Each number is 500 + 25 x the weight over its row's rms, rounded and kept within 0 to 999. Layers, rows and columns count from 0. Numbers have three digits each. The size before them is the row's rms in percent of the matrix's.

# up: layer 2 MLP up, 256x96, rms 0.491, rows 173-182, columns 0-95
# down: layer 2 MLP down (transposed), 256x96, rms 0.172, rows 173-181, columns 0-95
# gate: layer 2 MLP gate, 256x96, rms 0.448, rows 174-182, columns 0-95
up173 124:485485453498500489509499450484499488572509537494468496517467476490473493467495506441464519480491496518526471514465500470465556524472496468502474526551499498491521496491534512487491499488508479504475454516536462531511484528515480500446542500504458484486484502497514488513519468490463515489
down173 113:505511581521505492505504546510507503488497454497464521497546533503534502513517502555539482506514503469482547482531492511547434488522518526485516475462496510527494522512480489528528522486476520486525534493484525489484491506502515475522459497508530541555506504483479503476484484533522487500
gate174 106:522530445494485518487518519535482461482502535506515508499485472460457511522513486489512538483465529517488460496499523545477474506500508435515469546493497500458520499525474501497465533527488508521531519511495513510517489501531504513502496506522528510505448491527531453536446536503491540516
up174 099:502512527499467456483512470493576479483484489513533518504504548439493522478511510499504470476500522534521489521497496535509462530491466478509507511502526509510551468548505530539463515495489513535507483527472496468508502483492487474495528520497514507448536527525529479502506502437505523500
down174 078:483513479524508510537511507487456515443507507539480512515536522478444506532471505483501536465484534472497479468512490525491503494495521492493514504485529450465483527474484523496484503504538510506544504478472516558525521523489506521506494458481508506529500462465516523487469512520541559459
gate175 093:526499499525495538474503495530488514517527508503554499511487503511525525513495454528474470500501485539528522467488479493520487500519497479492513524458551472528543492545497478474466472486518510502510510542472496512477495506489540469478499539489446457460545517527537536464483520499476463482
up175 094:522464501479472463495477462506495544483446516497493493487481509472506511480499488511514486517477514444546515485499516493482557456510512493514505490495436457482494533504485527473500484456498524519502490504478506515476466478508509559462463490475503488526486499454476554514522501472520534507
down175 093:476525491516510473467491502472486454499498476476398491477483467539520518515495471519486496464499499503477467516499490491509480525478502488487507458514491539514468465484480513505515524527497473477534489501492464496496485505480534552527501566514518522495506531480513466506453527498515461485
gate176 074:494500466529478494482502515519476504475488469508475490460493483554482524524485487483517519473501475507495451505558479502528471499507484539519510527502526503436515420509500502459480516510527452519480484478535482501547494509499479512472512509487478521507506515503555525467499460496491457499
up176 126:518500516526478474530485519530509538480516532482525479515512489491459524508533499502528491557468483514495515516490521481571478477498521500529493460493519468478547478526516509463457548481510527526509527466501517507529523468487552485462469524521509470494470466462490502484469493483482505507
down176 115:507466506501491517505502493432499517525488472521486538492524489525533461466499490439508516482518538502499488492498466553443514482505472495472464548482482522497484497491515484518547452503475471460499504502481483490469476522531471478530512477487468511515506522495478486540539523473485473478
gate177 095:468494473529527494541496522505434508507498526464465491496469505482502506542489498545508528544536470506541510474519511498558529497499544499541520525537503459474503507510467474504539512489500494519457494492485498491494489515494537530466473546491489469488503514478521526519535481463473478492
up177 102:481465480563493512487497562439526497472491517483508478501518510449488498458476471469483525504455532497513480490520515531498499522503516503471509475457514514516445468499472511432477537510490484502535517498528511516501524517483521481497525501478536507523466489514459526492487518532503497508
down177 110:528517507474504472502473492501494475503517524497498505480470473495531514541492515518519499540582488524488539464490478487516514463498489504514482504548513488503545510504495469526550475477504521505461481536495515465515479504475517520455487521456474486494511498451536526552530466469489513471
gate178 113:513533497529500483479543531513504540476532509486488492498478505477520514539512502494455521507500478486461471533530513485524480507484486469494482490488532541513494466496534505476439529506526471503482502511552484543556511490522499504522459511483530513467521449464549494494520507496509550519
up178 122:508463494503540526490533502506497531489538501450536507497520394498496509520525478514470499518501550493478488525481514493497487526510464475494490491503494493515504488503502556475481504468473495489459507535509457549532499482501515500505498518459555464482492507500524487484541514503493528524
down178 175:556485536508471489512511519493525515495537500482502507479477509468522474497490485447512517547490497488478462500498497494541477499470509461470473543480544520525494491515540488497449546527465512484472480506538484500503516481518510461503479505489511514460529438501512529468527493527482546477
gate179 088:485514517549481526517525480511558490537529534527520563497471482494476505493515528560479513483493472524548499513484510549483478491502501520531497484488452505481512491525475529452498511506480498491507532521513447506504504491495530511491501503506522457497507535452514551511484493507464474530
up179 107:476483551457495486479548536487476487514500500542454461535503489495505512529490512520469493513523546501511502536543472519491516507505487486501451480487504505533475508525525462469506514506542490489452525507491536486520505479492520490473514482474490498529532522546506504440506505458519500445
down179 104:501508451540495509533512475498504531466489512492506531497500488527473487492484460466546510496475481497451462459486523469559489499512528525491543490492499472518473458509512544515510483503481468505531478505489483473505484549534434517529505493522531523470494490490497496546519477537495516518
gate180 110:473527445490472495489498544556480520526502496447489488510496484485519521527488484514511500469512514486506470493455474469499522491489505460539500496540512476486465464490513527549558513460534503473491502522516515528516505472474475531477493476493498499488485472445491511474506509537503556481
up180 097:501461511499524487522501474489475479458517551475486493454472489494510506477498478480497483498458475526515524557552488463538477522527514485494493545500520493516487497522501497486482478468539491533489523516475515452492481533529513562491522537513532474503491528502554514469549506501499494491
down180 113:479522496508483533497532490518504462498463484536478492534558459487461487486502511491510517491531473483474513494490519548508493531497516525494506461547489496470472544488500512494450509519437506500513504474479535512483488492502486492544479477514507490482502546535490468501431464493506464528
gate181 078:496514466495485471506490515502498490532484435435450514528469539507508494519514513527546491511507510469492531541470547496520561489517519509497523492489521504454513480512497460538524462480520514515504482516467537544515469521525485506503526471511501505475512506483487527493464466470505525509
up181 111:525480461507502484508495474501503477486496533513493561538451485519516500481460524486487515478524560484500490488514511477482546485476545478525470510482503478485518464534505503423500473506477467458506501499506461520506475512499440471497490512502537526515531457483506495524484524504500514468
down181 104:488518531510501513505506551490507503520492477459481445487514516469461515479571514486474508538491463515486485511489467507529486529501457469548483476512518537525486516470497491595514518496542510522479522506482532510519523492501513499502510523515459493493501502501494503485501474484504446530
gate182 099:494511450514500486469501512438534487482498534488501531504500537494480483516492503525496497510489495504482460576491521458533498515499527475506495522508497504524527502493462452516497476467504530490523549567507489485504511513499491534496541551451503459495482512514460475500484474466516482499
up182 108:494466504498457512429503485457480509525533509516517512503520536473525497517485508501513553499513520490494506517510530462528518543511500475488514490483495487481537464469501463521462536483456486500477489473537450500460496463473497501500490425508511515524552511504473514512478501485519486480